{"n_layer": 14, "d_model": 128, "n_head": 2, "n_kv_head": 2, "head_dim": 64, "d_mlp": 320, "vocab_size": 16384, "activation": "geglu", "norm": "rmsnorm", "norm_place": "peri", "norm_eps": 1e-05, "positions": "rope", "rope_base": 10000.0, "rope_fraction": 1.0, "qk_norm": false, "attn_scale": 0.125, "bias": "none", "tie_embeddings": false, "parallel_block": false, "extras": ["capped logits"], "init": "normal", "init_std_qkv": 0.0715, "init_std_o": 0.0135, "init_std_up": 0.0715, "init_std_down": 0.0135, "optimizer": "adamw", "lr": 0.00274, "lr_mult_qkv": 0.4, "beta1": 0.95, "beta2": 0.98, "lr_head": 0.0139, "grad_clip": 2.0, "warmup_steps": 263, "schedule": "wsd", "decay_fraction": 0.855, "decay_shape": "linear", "final_lr_fraction": 0.0, "batch_tokens": 32768, "seq_len": 256, "doc_mask": false, "train_tokens": 188700000, "steps": 5759, "dataset": "wikipedia_en"}
Each number is 128 + 32 x the weight over its row's rms, rounded and kept within 0 to 255. Layers, rows and columns count from 0. Numbers have three digits each. The size before them is the row's rms in percent of the matrix's.

# layer 8 MLP down (transposed), 320x128, rms 0.111, rows 165-236, columns 64-127
106:139115122105138101160165134138108101068165119124151103082158150079122110069148097133117150082153105122212110160092129139151151104166113151101139155154092117100116122172117161066095056138074092
084:145097173098112107116140130156125113121091114141214125099144136083125105110103246118143120162115236120107075136135165156121100129118089055116163127168108168115134087161087128110117119112135152
097:157142156158186144200179165130152122189152155124113180098089040142120097144130131124068142162108147105120138179089065123201142144155110136107146071157142097142108156130157166122094119145116104
102:055139118170174168139064137153172100119141127111084168143092133076170170133082132091138125169103140126092127173151096144103136155169128171150123133140200124108116131107145139065171119162158130
100:217096152125118109134146117116160100092078138103090141189160155115119083165165146101149185133085109180074156094087140131158080168131148122125146110154133129119104133091155065103064140135138124
103:148105106201066123133117145168188116111113119105054158118119091134130118110142145159149131146117200100102061117093145104134160126165172064116080142146107091136187090132171159159111178081153104
099:109150215121104137116070048152192147101167160108137072089091129100135114109139115122130158176128054145162102153126129097155142081114159110158169123057080096151138109091141123094105131168119173
112:136103097141119170149126190073182078180111094116115146115099106123144116126148128171118086114150164073061102130158092122107206169084120105135140165114097109104132128208090127116151197130094108
116:180090151191187159095162142163134126140207098140172099114102136134116101145116173071170162123115157125064116026155146126161130101143108130087145137127148165139144103140171151132049125169135111
113:121128160118107113128130126146144146096162140120127108074104058133067098149138100128167097122207167171134116121141101129156082157104139102162070099122047124107156075128089178092124066176093128
089:127118120168148123128098169140117113133101108116135129137157144198116136131121067140125097151107169163082094150085121097173077061136183071125159135103122144131174072138115076057098054138077142
104:093057152088127087086106108144097133122131118102160127118116156137121080095174147136090173179159227106056195151153158145133148117152140092112169131134150224132112094117060110076133080081142130
099:130126140196077161052169156121143084160124160070109143140148158118143139098110113125113123071184039145130158126100128087133091137134135153187113095105180124161094138132160127144140170143185140
098:115188158143101161133199111121096102087146110140188135194135162146061094127080108126137091108113052099152148136154092156107146140145050116133153143111098159087128128115058106144145145135175098
091:131149069142152134086072149090052114092113115140169133166093143149129139152145135087087097151148126168133106167192131161079101188075145171139135137179135088146060154087112169145106138190155063
093:120166114101170129115114125145179104146189114172147132145053117189112144137110114119152159168092231124138154094140177134114107142097192072106137110129102130093109152160118162140138092092152123
109:112150135084132115170113122126128134110078135152153131152153181122131119118167168165156120104125135100124188161134080109080112162129170119122122103124065089126173142159151112142127117133110107
093:105184093163143119095165110123133113167219082112163140168122088155110147110101109112147102136120119102120064181179121154126089102164117142149140157128109100165145093077104135155138134081149175
098:187148118128138135151147091093076113113178094108112146133161100108127067078115124153152091144147156151054169135170055149076147122128164061098100223088113168124156072107110113150107108111152118
116:102153093116116180125144145110139166063070138143129136082111090145120152093126095138150101132105104161123125116113082191113138167138116113101143132176058074098145120196139132148115174101106184
112:100130201180129118150114176105106120121154119086121157147146196132124129117138114112114092127097149141058093144096109147116130153091108152129161083142127074143188094092067133122139061098132081
089:106134121132143147095050125145136127116161095116117100142093178095061198098110140143112101121103112118127144162064113105164137130071119138158047121174115158148107161118153154144157114106135146
108:147168130122079129098104140084127118092146086139123118137114092110102092105143136062126166107133086067170117109170168196091157137112166122138184133168143174136149189163157129132103161158122108
107:120115130128157085178124178177204086166115099108106109088141099089087157134086097059164057142087163096161174142105124081082106174076157114113106110161129142142161088091127113123107170126121152
105:066132187129132123090157141151148099150133165161144106162082167147076126160185066105077096139140183122150134143148156103112147092136147119131079174083131109176116138156125137181120140156149110
102:148149087177136126205054136124132154130165147133095094130106093094177118118200117125123126152160084107124148148093108145160094089202164113067164132140119189104179107194117139085065161120133126
117:101184074129190138155166105136067090134160122137142121184117117108120165114137131228115157142102214169145121068114122154154146123093108071138082153140058119164167142118167118144135105176099068
094:180075046166104103087190118181119144152136158170099110092165150103126105140098080121091132088117053168193154072109086130125101102099146170115147127073157164154105088103104124153193147113172131
109:102125148106143161167173134175055127154100124153149145150116166163124099105142125141188134166140105149071183201104129175092138135141127136171102166109105149152159136183115138166131139159124145
092:146181103127123123103095129112093174141147085093081112125131099127122089124098069061097090115111144159145109170100095144134106115129193091181125154135180079125185137073174158186148169158158134
096:129121100147134188124113129119096084194180119156101127184118093127107137158200094092139155125113068140140135158114131176113135180127082095150184173136141102176120203142078086117166051163147138
095:148154163187106121150147173182143124098124173146068177127062127161115125096128120157121128084133106123186133167095089105098099202212156167136111138154128127087087171097140093102119135154130087
103:110094155104074143095123147124051081123125127173160017158134156181182115102138141139115074108105119159100126105143118118149131226122117125089167153108100167116168179147085134145105117164137137
101:117171121104136135101189114181181105082118154118096104141166139094171139097166147129165194161066115194113140102108135106117115098139152076185170163107149088173076149143087111128136137058088094
100:136133104198148133130133139080145104138139121140076175096099150127104123147093128109151066056145072123183127150120092143102170148090176181181084122082122143069107149180094098199152121146158120
102:079127097133095066166120143178151132187139084147133183149203153186137103098122130098129059131105127122056117088119116180137122169113186069143083077150137108121145090114120130126114119108139117
098:147158111160176104116168136177082139136147168053196112137121101144161121134084096137154158159154124124157116102185137144131077042144098083121189075113076154099105076154131177123139087184073127
097:082166132120106156090133146131105098117192118120161162136113194167136143104149178140118141134114226163080115102108170116128172137088161114114185121137108099132080128138204124162085091120150101
098:137090159107134104139096120105139133089072121145066113083138122206105107147129124077079090120165133146158109133119176127160147151181138162136086122132063144142109118177167158074079126119077116
084:115190102205123144126139174118060123130195141126094124139152137139155132148144173115099101131132132195205143147151114131138086142163155182117120170144140079132077149059153102121090124151151080
093:122104176110206150137090103169106084093085087136080115059086154146163128154126087091061176083161148105096053126124136084116115118172138122157091097114110105108088122139153141079096129132102116
103:153125097123155159128156164117136116131121139193175176143169119163129076102073202145128112093203096200119143144131085112157138135168039121110151124120132139133117150113066082150137102114118084
109:116127166111130141114153085152116207160107113150090098096142102143089139125131120088111127098087070115072171162135141113170116134152134135119120124129169094157057171105166171150157133107151100
091:178150084136127169097170111151144091100098102143096178125109140126084161064138125131088094114073186123110033142154181125117118139137174062099164150133105096161101128132129131099175089123152116
099:141144137116121042117105089147143159103058161138076133078137126136161096132115161109059148080139070133111103117152147120140110117121235155166108113120181109118080100083206152127093139156165161
110:136102169132150121092155115087051145112070168136053146139106171158131156146084126169118143145114088179146074125154124122161153158119164096139123108127138126114123073121132164180078127116184092
101:108121164079152120078148108116109120148124133132131167135096087092130162110153197115121091106095094137094091138100103109101115110097101064144158137226085117042168112168114129147116099114130075
106:174114105147122159095135149090105078116114141156137081189093143126154129118097067091123123133173148212104169135164169067082148174143094047118169149094145187112138083108175127175118183107108103
093:173130097088106105089115132151131062114143147099123074122119134093168121128111126114137152052140050180136106096153128066115094120177154173128145183141112137188079177120166133180108140167155114
109:137146163069149115120125094087134114153080126138091135138096093109133090146087094154097165183177136086159108146110129062099127151126116085132180172207118173113165144091085161141141114089131149
100:103120093173112163092078118122123110126124175152063155139129109084228082165148080131100123138147134130133108174096123129128131156152154196163095129143157079167120120126153084103080130160163127
096:160164120121133119137113119139141133133132172138146133173103124040070116139122193132134062087125110164101189169187157104116100122117141150174149146212157122177179141123138089159154087176169102
100:183159108125079183128145115185150115110116107139138146163060154144095130176141136144181200088099090139133110100143176120102163088197091126167151068064103093139115118169121148154108095191115113
094:091176096126113177093110119126120166117108165152083144142091194112103132137141136113112164155086108189104103186070124125195144136133152148086087159116134136180113196112137097180158140135182157
108:173113140145107135134103143116149164121092134184113136146127096087095141110188113141122135191156159128147174154123146101135133190144145151126125102104042133151065157134083145069122096152092088
102:154103193134135187146113138146166097110116095130048145124154159139076148112135188109139122199104212124080135079139132157172113123080150041124136151147093163106151115155182102152093158052153181
090:155133122117051137108110157136106115153175116135111129092113151149137151143147052123121158155097111187164070137132140124122141095162129086152168140168173154123108105132111121145141153190166152
096:063109136168092150109130070099157152067137161092145146128093157099094182138096140153127204127113114104143141093092149156134155082061112093126087114133130154122123173126147094133169057130191132
108:113159111144170158083131112127103122138141170169190130148092138184107085167165094127161138120120160085152176086158141152175000115073088170135129114107136136159068114052095167106140088129103100
123:102084151092104133119174155120106136117167102105115084196122132136098109146124162144116160142081183116096135112129153107138130200098172158118163108177101176143178167086173107130158117052135104
105:129152059117137168155150137197131131123094121180106148105104140171099067110171123082145137109099081104091091105148146100119082126126174166121112111087125135111174139100127071129169078135129166
094:146140080106124201106087108145070076118164124157167168139163167124087222129162140152122131148149114178114132168117121126148154131173089126172157164128133181137166054128094187085109157154079108
109:125185121142143143147158123128122103131128132096049105125088112132159107137169106086189127117130144120121069127110120183096214115102177163087054104143136140095139114122194130168173154175147167
099:099076164094132143092128168145078142182131036123116127130071098186150126115133147132124061163130156164108098123125124193142129055117078046147085117096123198154154149132122159116180093112082156
101:181134123142167150104098138107146146121048155101104142113101089129163145185159102072120180135146134152126144121186150105141095116125157165208129099087131127185106142141174129084085177213118115
087:104138073145048118172125121101141165119160095113119134126124133101112138146098112134134117100141092193107117148074098122095118174128136114131150120159088153127197201080080118136148141078160116
093:094150095195137079073104157106159148105150111116123133180126139123170059074112145138133092137149169099087179122075063158096124153113213144105126151135072150126111122091131099204121149117178203
109:085093112122162115145103177131128075105137095150126102108140136103150115124094139120164059125094139085071131148134071173127091156080068105175192162127096101101181116099090151116147135133120161
092:099139137116139063112146115103116113145112101144162159105132139141158144097154208167148202158126126140134165090151165158106058104116127075130142055071161161109157134082184183126116132134152123
097:160197144131104178123118115105146072076114127167041125141116159168081111084158098190109123040094073116084136134103150133097134122154138188161138170145187114089197089146114135125131183128187098
104:182121167139155129129179148115128138080115126134166117152147186158146115087146137119225158144133090074116075227085148111121147114162038174144147123139074093087100102197085128093165145120163163
100:158106168167099118145119068151135073127096097094106073073169099118211154173083119157153161171087166099101157099136173093082103095166188118181142169147143133163094091112156179141111195121175093
# layer 8 MLP gate, 320x128, rms 0.118, rows 166-236, columns 64-127
092:092127155114173101136121156091123158153159104145077101143109146111133111147046085160160135079149129107080116142162130113066154174155194108133145142119152173110178066119178163093108154139101157
096:142105167153146129182113153125164065197163125137089151147146156186091130161144136115116090141178204083114118120143096119143148118133151124093126091114062124058150171196134126122084157211113128
103:162156149123107141082116122086168073110092156131147085143133089228117151072160172125112154116169190126144090148103134175095149190129111109163109106190130100081146117138105136114129133155097186
099:129109186134161113112077053172143101127074101177145044145111101038124111148088121073157096105130100111135141145124128160101146109142107158183145126144073176127130129160065092148111161085155079
109:084059154130145117133122092158168115083132128097090139136054107147107142065095161123121085100067110121139102143137145117116118114120106089136105122138076137114089137164148148179149104082180115
097:160162145039085124111084127097151126062087142154128130167080134150157168061133135122161180141040136098122098094173182102144198104154134098095117101076105163139129132143159116089114136140145132
112:128073159084094145177009107178158070125106087099175127139140094148133119116117166055122129143129143132155099101143090114074168128099120075137153078131127184079138152120109155119111117158121127
113:079134152040126101168129063163113108128130144058141155134131121184209146140111134103192127127117149117144078070121149167117144101192120073081160124117116080137118124187108159131037100138102147
109:133147164064113105154123106130167088069131171125154123091119133161060115178118189161110173146141142133158108119184108164106103143099100126131101087123161181124059140122132138087131114148101126
096:103104139096148153083123142164152121184170114146142201178122100155149106132150107133146138095133172102128094088144141142079094121115150117118098155128139140069095199120074104120134072089109134
105:135075126149139102160138116131139084100143117128149131050110038105146177090121150147107108112119168125187101118116069128110145165161126100122158089105095082112156170162126195087159185159130156
098:090123148142125162130104168150080133172168124076189132169090100112166129111117146093144130101062133084102122094154116092139118136160074145150158130109151194121120104140143081110062082093144146
096:136149140127163047082092096177173063055077113160122080125114119136173141108160165152146107162113126139136110112162145116095136098125119160133150187143162137102101139117138154128193121185148120
097:103089113150139085147073134131139096137120091150166066059156126079075112064074160135110092133130111147090149166159066156130121191083118085176132137182129160173145119148137154087105154117176145
095:179000127113166128120142131149102136090171108152137132124178137106172160052124141123105110113133131113183063148159123077108190110153136122150081108180144161123144131103133165052104162092141106
109:143143149097122086102115113125072145137118128115170126133152133097162124134095118105083128112121202131172076109128132183147112027100148082142170115145105158091122103138083177131109109127127142
099:149115126166092152180132088125124145147091189068162124156116057123133111081111171147134171155101172083147086100119137071100179141124141165087134119132103148150113153143127156180128136116174111
099:119074141092122132160144113153061180157176119120138107140096198129152120116129137110062115173080152123116126105126121126153153125115106131142107050123119083103162134163121107157076146056172177
111:132135157135133149149093126076199107129121113121139131087151073119111134133127115104135175125135157104166090052122126082057187150090125043176174114161053180081104121158117150106113121131155131
103:125146135107197119081112057166104067116100121125120076108127158144126098105172170094150122158120207111120099116186121123121177105225107100122123126131104136097116145138109142078137091108120151
093:083115153109116117128097108079156108143132153102088049100118193139102172115148104109155143149173140142122114148180175192093135116168118128158111165054155134133085189137142143087155115119192105
108:193096128132120163155085180173183136066135146073157114114089140112095122133143144114109166148103125116149131106114209150138124144104108082120120107198126180119105094181161135115153116173131166
099:144087238175118090136131085125136116133123099157166142117129143146101123141147155099107130147109242096143098082119071136135128080097113175156134167119113104108067126141149129121048178153134150
104:093124124133152134079136120194093056116127118071145069115135092191080073120215197126128139151129179132126127100174147157121103159132093170134165188175161156132119204134158195144105198109144148
101:146139106094085152126013099161095109162123105130135143136106109123149141180110084111128086138149111114126131196125141180118119137184106103136158188097150163121199157093127098126096153117162137
108:107073167063142111153129060118109144121148102089133121122114086167197194121155156128105114134105208152176129090093121148106180108136124127135164110085116083126168119157095099149080164135129094
096:092166172093116097088074135193111093096141161150139107183128141139137137165118161135129102127113137116137180166132123130089087104042112180160119102198160127137150109139117118101105122160149213
105:158142150154123139117101136108131086094127090061082125067109107101187103127105130136074180166107132178112146087138127106143169090161123105133118121158130134124126127090151054099080116088168140
097:144082143126050118178124144153138081112106097148180115128075111131190149164106108183139163133147090082103142100176117094067117131146135132139085167164070108150193184130106073072126135096109150
097:154133118126112153169106150145148065186121116050165152131066161157127100125160092181174084130156158160136145090105126113104162137120103106085153154084110074111144134100046129131172098091142141
097:123151127092108138131090091150109040100187103104140127177099150138139132129098146104141146092186116136130171155116128193060190129186131137048153117056073184111106127130144147191094157133068141
102:141152111099159134144078191090144113093116107129099135083092147120123076139063154104115164137126097186159093089146123050078229130102135090106158130140104106143130122164145110157120155137123117
110:095116150099126105138027095119141078101143128067129141109118113193146119172127148103173107173107137144136141141147124057157112121135103117130102121101070142154094123091105160194100117139203137
102:147152183089130157108099129111184123106146143083139140122122090160140106143104175114146093129050106153094124134099157052155150097170069085133090151176144080064102111088160111141088178183175150
097:079143145165088143156148110224118099130146100063110186065133098114127127123142139095142108083167150089110122172134095133125081073139142126142116175108081134166085185114107105139088158141141129
099:144100188086143147160169152151201104157091155190170078160086121131157136124182111169182088170175148164106120094151088138071116093103160127113197127136121161104161120169057127130126121096164128
097:142115147130133073159147160163149144074071163176153139136096145113174140132114139083112190103120097074108139141145104107100131168155114162090090088149101146112147104161148118087173144079168121
105:116108134083077108156117106110137149147146099115161085103094158153170156133148166195126123112122179168123172099082101142112186127129094132133131144111090133105181123197111173188087157151151145
091:074164126126162152101126148126156144114153086135060149125144121159117148133146110155103117166111127171095189166176152135136091126187141129147131163097152133109143096120188096149098158133096098
096:101056089075109133115149169123094144088130180166136168071105172132179151154111162136047117080190179110069138151153120162129097088172103133126151111124104140103146134151136158105119147101104116
101:147066114123131155155098143081141085189120125131131099112164116127092178117194113118140175098133204142103107119145184063092168081123134131132182085129077131131134166150140140165126105106172122
104:135113161146143160128113138146155103127096133071120146157132119153163124110100148113148086172168130092099145105079124093152171128128039129216124121180129181087161110131158127091061151144160161
092:081113101148093129146156129124094121114147194113061120116105164116083185099145154199051104164055115130148114130142120132154116122131146114162145152084081136108153109149185138123070114128119143
101:133119095097142122127122143063124127104112113149069115107124131132136146127128179104104157103085110099186137121165127042078148129148162116149153072080108139117138151150227124130150145118163114
113:155141134138115122155130084170139085056128136098147140159115123158186126145179172106124143167066137119128118085134152120103092117097059107094143154138121126113070102079129174115148101125156199
096:093126135055166110093104176155156077157132117133126211153150118157204091085182134086081112094092137171182093110218134144100139149095119085139105183153144164073138129150106122116137177133155120
107:166146120091157179135097105178125180118159093114130095126141103176151081082091212062086123106077150144162151098141149142148153108143093119124135154105115125131172158059128135126184127136127135
093:111128153166131105140110097137163121096146121119199157097131098123126146134159130136052101195133105081093174175118159147120132122113071087117121118174130124044140099165053162127100146121139129
108:153100137095124143061146143091130090135131175138117159223054139117136106115161193066128106132131161109150093143178085127102197111122130064141107199141166136141110144158137121126170122176146146
098:088132113148118176133075129151141108242152126140108131157155151197176131071161153148155095141065094126124094141138141106147172127110108099121163124105137104076114094190127173140149084088154125
089:107088149077129107161091109138114082123124165106125178129139122165157144157105143114139135083183138077109123150116111094100194155147113125061164145095134154098143115144084121114134175091078102
096:154118101145118116187144122142138054093067117067139167119089170120091154065108144143150095204162142161114148166106089132152127135075106178079150153134151083098125117140142161151072132132120101
097:087134128102125196118120112078128134124115158103105130171081122164174107150129098089142121204134089050177149122089151144145087081207117144106153139111113120102164116095137092126091142112105091
103:156110189121160102122106093138123147135089184098188069139125147141131184181132188129127156124111165094200124103122086157126155171078082179163153098119148136080132121166096144129127148072172147
097:148142107190158098172118113140091110044133124170108135131144163161118103094135182132155116161092115146137143150122065119129145097175087101072154157107094064148109044120180170018095158144116098
101:193108108121136114118085148157124058167105149158158114066152141072127170091116112066102111131114149157126056066172077173107114077086144115090171082124144123110118164137073160097104127149104132
106:162118104115122162147091134161122100152112159114153195162105198161174138139128117143144089168157146153132086160196075126130085128201133117091110142152122141099149077104125152074090165159085111
100:147085175145120067159101126120143170147120157119169094133118199120123082119131130134098137185151185152126106133105130091107204116110072105171192150092093053078135091135115147113187117102209200
108:111139064098106113100149123164137078149122143146170214091097144127086135139141150092171095105164162124191113144145082116093158098107085113147112137137162128082100132090096058139151084153177102
096:163094160157114083141131124095140107138165102067134073155150095116137197116119171122058147147101232165146072159152154127130160093104072099160162163116140067133109114115118144131114137153128109
101:122112110081108109124117172096143129169068163086163106133136127114117102078095159156104189142107194070161128082115116141105152134050132137143100115154166092143144170110116143168196078096188090
106:169145173078087112186156114195126056151149125094153129120121100203143116067146122119144109148070206095099122105117158117091130159094112080173180107153138119166091126145119120125114144069132120
104:156113104102128109122159081103174137106093086125151162147056109140133128083116158127154103120140129093122052139190195134097096135121086100114123068070070132126070139163131137181105218192104128
103:184145081157098133183034152114197114106119114111117128089088126170094111145161123154124154134116125114159130116148114134086170143130137107039142136089095121070133098163141105137141108086144078
100:142133106111178094139128168132174107125083136126163137170106103116135131149106139141083098091165133107137117109111092100098200139110116122085117130174163124049140104115075062143084175117139098
101:115119190136089093115111075147168129126098120115120107185113080144130085071105156095106090158118171056102125139127155143134107076100116102096092094194162136132105145122114126172103156120095169
102:109129141088113154157101102118184049090123155078131111108107089135126149113125170090099170147136130124155102143143142113134153127109115075134192145172129117082125153119099123079069119136196056
096:172162174139092115104069182150110177129144144166183107134098113114204131121098115128101046083152098145127149127131070102093121105095131132195156150142080093115122144148129158104140120166197156
103:179114140123164150191152140162105134145162087090138143065122116138127122109116130122125039162116165120145139149119197110130080106173111082089166136173133114065112147191113147091110102152116150
101:120117214113134119170106113193164125067100121110134143153112149109123141077104122116144141121132134074120078168162184141115140111180112158086120129152118146155151094162162203085133123129155177
095:131116114122153059155108136165193101089127158146157181154129136105157122177134131145106133161112124100130137080111083077107173098082125117198137157138133190122141176202129116128093151137170169
# layer 8 MLP up, 320x128, rms 0.125, rows 166-236, columns 64-127
085:069150139151160139167137182053071173109170106139070134117130160117129127130100056128120100119145073086120126108157099079103108146083166107139094096154157125117207129097200177127112102119115094
093:141108150088175122144163119146081154088131154215097190146148135164127130091138143153106175141122105114132094126178147075095167111143131106102102126150117098104112089145168126107097179083163152
101:135106133150092106172126145169145170177176077142163137139092126112096156125131111138165087127119082112171143128087141132138160095146128117116144119114162198097126101116145142158163110136160093
103:131089169102106063140153092157158098174120093116107112104109124116131120149131118105117122151077081127095125163126093108167058138128117172128154085065104165084171105201152131167118067074104156
100:117105100120163102140118078112148142119109165161095100143163115127148097147085169102091090058102065099150141114131114145136130127190163183075103115150144159128145104164140158133111150114123161
100:137106099165171167176127117157166102074203150066141125083093124152106121126102111116120117140087147143171116142089150095107118094073127070142153068176150133116142114149143091117086153111136166
123:126154109160140156126165152097117113129113130134102163133123096107136113152107134125125099191136141155067142227118094145068126127116096132131150197091113071081158142140115135145154157090140126
122:162132157085168180123152102145103153149170078134100102142135103126150109124141157123127188098107104085150114084144171159115139119138126139098186075150217105172152109158105119131041097117107144
104:088072136123085108153102097196142186144085124119134061192108114117117105137082144114169153134152117099153138145087129112137177164061119144134154081147153163118126133188164121148075124084107150
087:154100135124150121125156135140096110106134110207125184202194112103135154075137122184110097135099097092122088133149173065051151083146181136166158106128173173116132151127117123086107182166110122
106:154154131132156129157111140134142075082211108100107141087108065180128144162175118159123151197100156170103126080128135138096162147118139134113155129189075124122160169119128108089110124178149158
101:135140130064212119151136118071139147104086119126066101138171181130058106102100125139155177139129163101139085115128133158122155118164165121078122072136102127144155117183081172173102159115116085
093:106133098149137129124160112150067129102154171117164144154154099168134142138174174123101162135095147093128148117173135137052120149112078110115169162111129124171139159097101123140192053114116160
092:141104122168097135183146132163149125156141153109141121144099103136115096142101135153130144144192155113117126123069123150128134128067148169093161059166164108096104132165097077093093105166205162
091:137139101110140122116136085082121146073163117119100137146140078130185129142100160074062082094085091103143145104110124131155138110147139102134084166196107120123156107111171142097151139168091131
118:050083158086117078185126083151093167099174131067095120099144080123176176062090155125107093138111116084114160153085121136152134170166093117076100102131101069144152132125154196121083164132144138
092:141134132159143121163202123103096163131174096096090104144156117116138105109119116195095155065086148105140116174139167151163097130104155165075110173115135077150164109094127125157046127127156135
101:168109193135122096113116171130145087158114160132151142141095165090123185146143106128114173116155133109118135107122091084163185140145153125170185113158119127076120142197120180162128121106192127
118:135186136158138184129134170136109082145177116152175136070103142187126155157188135133167139098136178135130121067171120104105079166123110103064194124144086111133139081135075092186106127077050123
112:164129117133142102116177186099114089145148129117098125096131078143096154102137072140116137138138171179149119116047064104133163088128126153050125113089102072130127122121138130150158115127127069
089:128097081096135162124121144162116085116118111173171120136086082126140119151110096131127136107134101095129136099097065061083139070087133118082087167101155158123100188137128117114116090172088161
102:137123132130093121093140148115107127130120099198164135099107149130179134167100119131108078154165094093061145135174100120092123160219123103135121099124116084150129134151150162088127153115109121
103:103127133135164140183155087142211165087102146069146181118157121165122178109112138144118144121086190094179137073103115107163125134122113154139136076145114155157073062127136195163151113149110123
104:181136116167096103174122133112085116115083143043144125123151114098127128115161143148193113136151147148086123186143126124133150092135112121116178146115132102099088119146158172174098180148112125
098:092129079097138109110216153078119185110101146172083153206132082140169115086053115103119175102155107128109155123111151113155168177113135113110139105159130120142162122160100176140145096074141076
116:163174118177153132094151110104127145146129101091118134138131144173123087135144107171077115119044191117149111128107066143102159128074130073077172167223089131123136178181114073184133138119167125
091:110162087140165190109095120094141123121093188196160153183119124126116099190115143134098124157160161139136087169163125094136156162115103121143136139111122120067101095099085111177024147168129088
099:142111128116075093136153084142086132120146177074173092146157134119135117131091135120128061140127119133196097096091093200186093076151116139164061193148125150153144119036103113130139096196100161
088:116138144085175084098124113151124111072134191090126172170155127122116124135105152111194131166122023110153083097176100148119140139098121125111122110120163169146108148119176141159156116145125148
091:176147112101088086104129127098084178153134122123120111084115112118157096121088102094106153090182104131157135151130151124162136119178167170152096118088144111159092085184163127122111234095197105
095:113079154106113117099135109113077173114117110161142178065113116145191141185087145127128126152171137130160107120165149097205058104142118167187109117175147073166131155088085164079117092131149067
104:107100140108126157087162082163139095158141133151137088178167069133164178115107147108141142073144099095144080121113133220117092154148127125119160105083149130114139133116077140100063149134115159
107:135072147077123095136036143144155119181114135118125125144085159124142116128096168116161131081132137173135135165197117126148139164137143107130121159090124129150149106113161103159119104105137106
107:158062120182138112177172124114069123119129173134130154107146146199086127110089132144167134180112121111120066159153117179109171163078141163145104133103099144168095089089125094096162136079101149
104:117080124143157154142162079143144144147094114107117084123144097101137133149101108061132052128134099131118174084132127158124141068176121110138122154165108122090097179109117150123148136151151105
098:078087129144142124171137176191112096136090156164133162139124205139203163178119110126132141063096078095094137094136141126080086107140170208129108119142124176163110113087147179090085129126096151
088:180054088157123105111125115133150129109103137088118134143144136082135121196119084107214066167140140144117081087179100127147165136168122125116077169103139143084173153136111133058138136103115141
108:101150157110138124163106082123183153182069131157129136097145152096124127125144153118206095086167108098099156125161130153090092145136099134129092133135112135148087174140088137100157115107082169
083:123161131138139181177132126104141113144194099159143151166113133136100124145147167126069175137089163106106126129132123172131134171146066143113165119137107098122132197157053164223150094141150102
094:133094151119128105241148137124153109125165122132124104170164073107093167061148126178134093128122127131127143128053123134078105115081129184183101134114115100153157139148098140129076120144111184
099:069133157074148132098124087118186113181052131118086130157086146123121138158165095186171110125144133148124091139173130110144127107145149140087126127048064127124120146083122092105127079129065098
105:151094140126086116140157053127148124153102051112116175112127099179144127163172138139126103115144140109099144172134141140102106087227122106111085157134164113122180162121124159132085110158096106
088:068130128136123115128078160175120053152129134121137141155088132132059219153103145101139116168103176147143095153088093174174128113150134171106162063102069164159191155139149136124125093155129083
101:134097083134121138148179169106140150177158147109161114126121117125070080107127125156100106164147094115085114132030143133149109128115131118071174106121118098143152057155100103146149196116106135
105:052106101128142147097143143198086183081128140124139141077159120138097142151105118123161149103124136172100135195127090127095112117109123123133152151074093112173169137121101133071151098149117204
097:077127131118158090153109189144183074156148066105172139128165122093155072112159106052124108119106084104174153080134149112117133161117145127194114091139134167106098182137122151079141158167165146
104:119136170087130182129168121109157119104141141100163115126117122154162120132106129155094143218099136168122140082101103138158114124077114141111085182166119106102103134108119119154150140114112188
091:103156091105128094165153140123105103117167049023139177161126139120145133172106127151150111120184132186109133170130085199194128159135174097133180151106144130124190088089110147118150075124101107
106:155165081107158157087154127065133148150138151143065186139097159153095112158165138090102156146193169129122077140166116113123107078141128141159131215136125112167137126133135116191173100196175166
099:088155169174140108139158104142114050128078089151086158153106155060122046197072115150097111153126164136208147155099164126110097155167144198118123102115138085123163105140108132133104150094092109
098:118088132121095103093112116126114093134135051086094105059093152093127100066071092123149151118174142116102135124145174102138127133134173106172081163074145120159061103068168136160153169123075116
096:130113155128052131118155204149163123140111182140147127217114177078128143109114126086141132153081084085130125108117132131142130131092098159130097092097151149185147161158104118130131088054167115
092:151099137076118132151057163119146092152113138153173121082173073197159081103151136064136143106170109111126093124125128083101139085141101112111153001123143160140116082167064151085073140139072088
103:101150194107130099194146122169183130116138121086114100083168195113083056130152129124143070105153159161110152117136122081093175189142160109147151163118117076107102113189147184189109173102089127
096:147075094111128085172125091137123085150084124185125106107125161126116125076121127097100125132091114088190158141072177152143173113172179108117117089113171176122068107210132135110100138133093126
098:135139111144169130125141113106119113134085174166121131130163135104163102156101155110082114142145123129172069129105105144162102134083152179111145114174133176140145148136108190130123123135205118
097:150122116158162153158114099108078114141134105153149104123138088150145083165174177123094040140166128139157142161083085060083120109142116121087223113054149114132159057087158107128079170191053127
101:105193078116191168160076131114086113140159159120114153132164119114144097169116133104121062179214134130139177191098127099126104147131129107127163173131090168155087163044104109172119156138157124
118:155140095203122144165129134150118083131095191158085157092137120075122137060160135120139099135153121080161140174170151094141084097170115158113152133122126158141113128136107140107064114130156137
113:095129116126168114161138122120120147105062145148091073089164080160081124119077115113109094148033057113144167123120182149169063159127030105126129157169140152141118082170128121119150154095150130
092:091120157115129118077125108155150204096107068130111110122082170116163134112068153123108108081159132115094134082122084094121110115069148175156141072126123106120118132145154104112176122076173139
112:042158094131183117086110146086136183082149114133108130158143109060144108108131131120116080119175135174075153159144114198126062132148129127107166084116106144120115149139132131237110168176139156
105:126096117088172089103132085159132114125122105139129077146091108127121073119165165104124132130184141141187119091147172147134157157167130137055103124094099166178111158102133161104155164123110065
107:097155087101082051097133108091112147146162142136170133101148130125173168070169132140119197138114114160210080147129178065183147162142151122153106064044159104134070154084154112121185144112117132
094:103125121103118137121151197129079135174127104135176148122068119098164104116202127179129136138133121073125190165135153151159136118147123110092125175129146114094107120105069077146100090135112134
098:156097145143140128143184133134102120166094075092149095098103105107129123171160131136115108111114110083162096138066059108158133122148192156123091094191088146137179086136112137069093115107088083
113:135142110185114067139160105165122123141089104159136142167136135167119095154123165109095038149155142108109158185107121099088145114121127195104149106087089113161177090091116119126113152112092155
092:120094130090179135161146140094123122104164158117100175076145209163146069107133130037194130130064134130126103138133148115160127098166138127142091165116160078119106115115122164121168140096137171
095:097129160180188148134132144174189149182080165112108157117093127128131118135115156067170101151090095088100142114136123110103110066145136156107152165128090166105068132087145091167088073126080169
102:150151153144141199155104194123107159094138139195151112154111129141093153139102134157132118104127117127086087176139092160119119129154139129151143129088119184130138152119128094101133126067125146
101:102196099139108106134092106110117123115153151122106065167161152171125180191096142083124105136139120147074090218085140117140122163118143090084141116122117153129164103116143152151072140158124123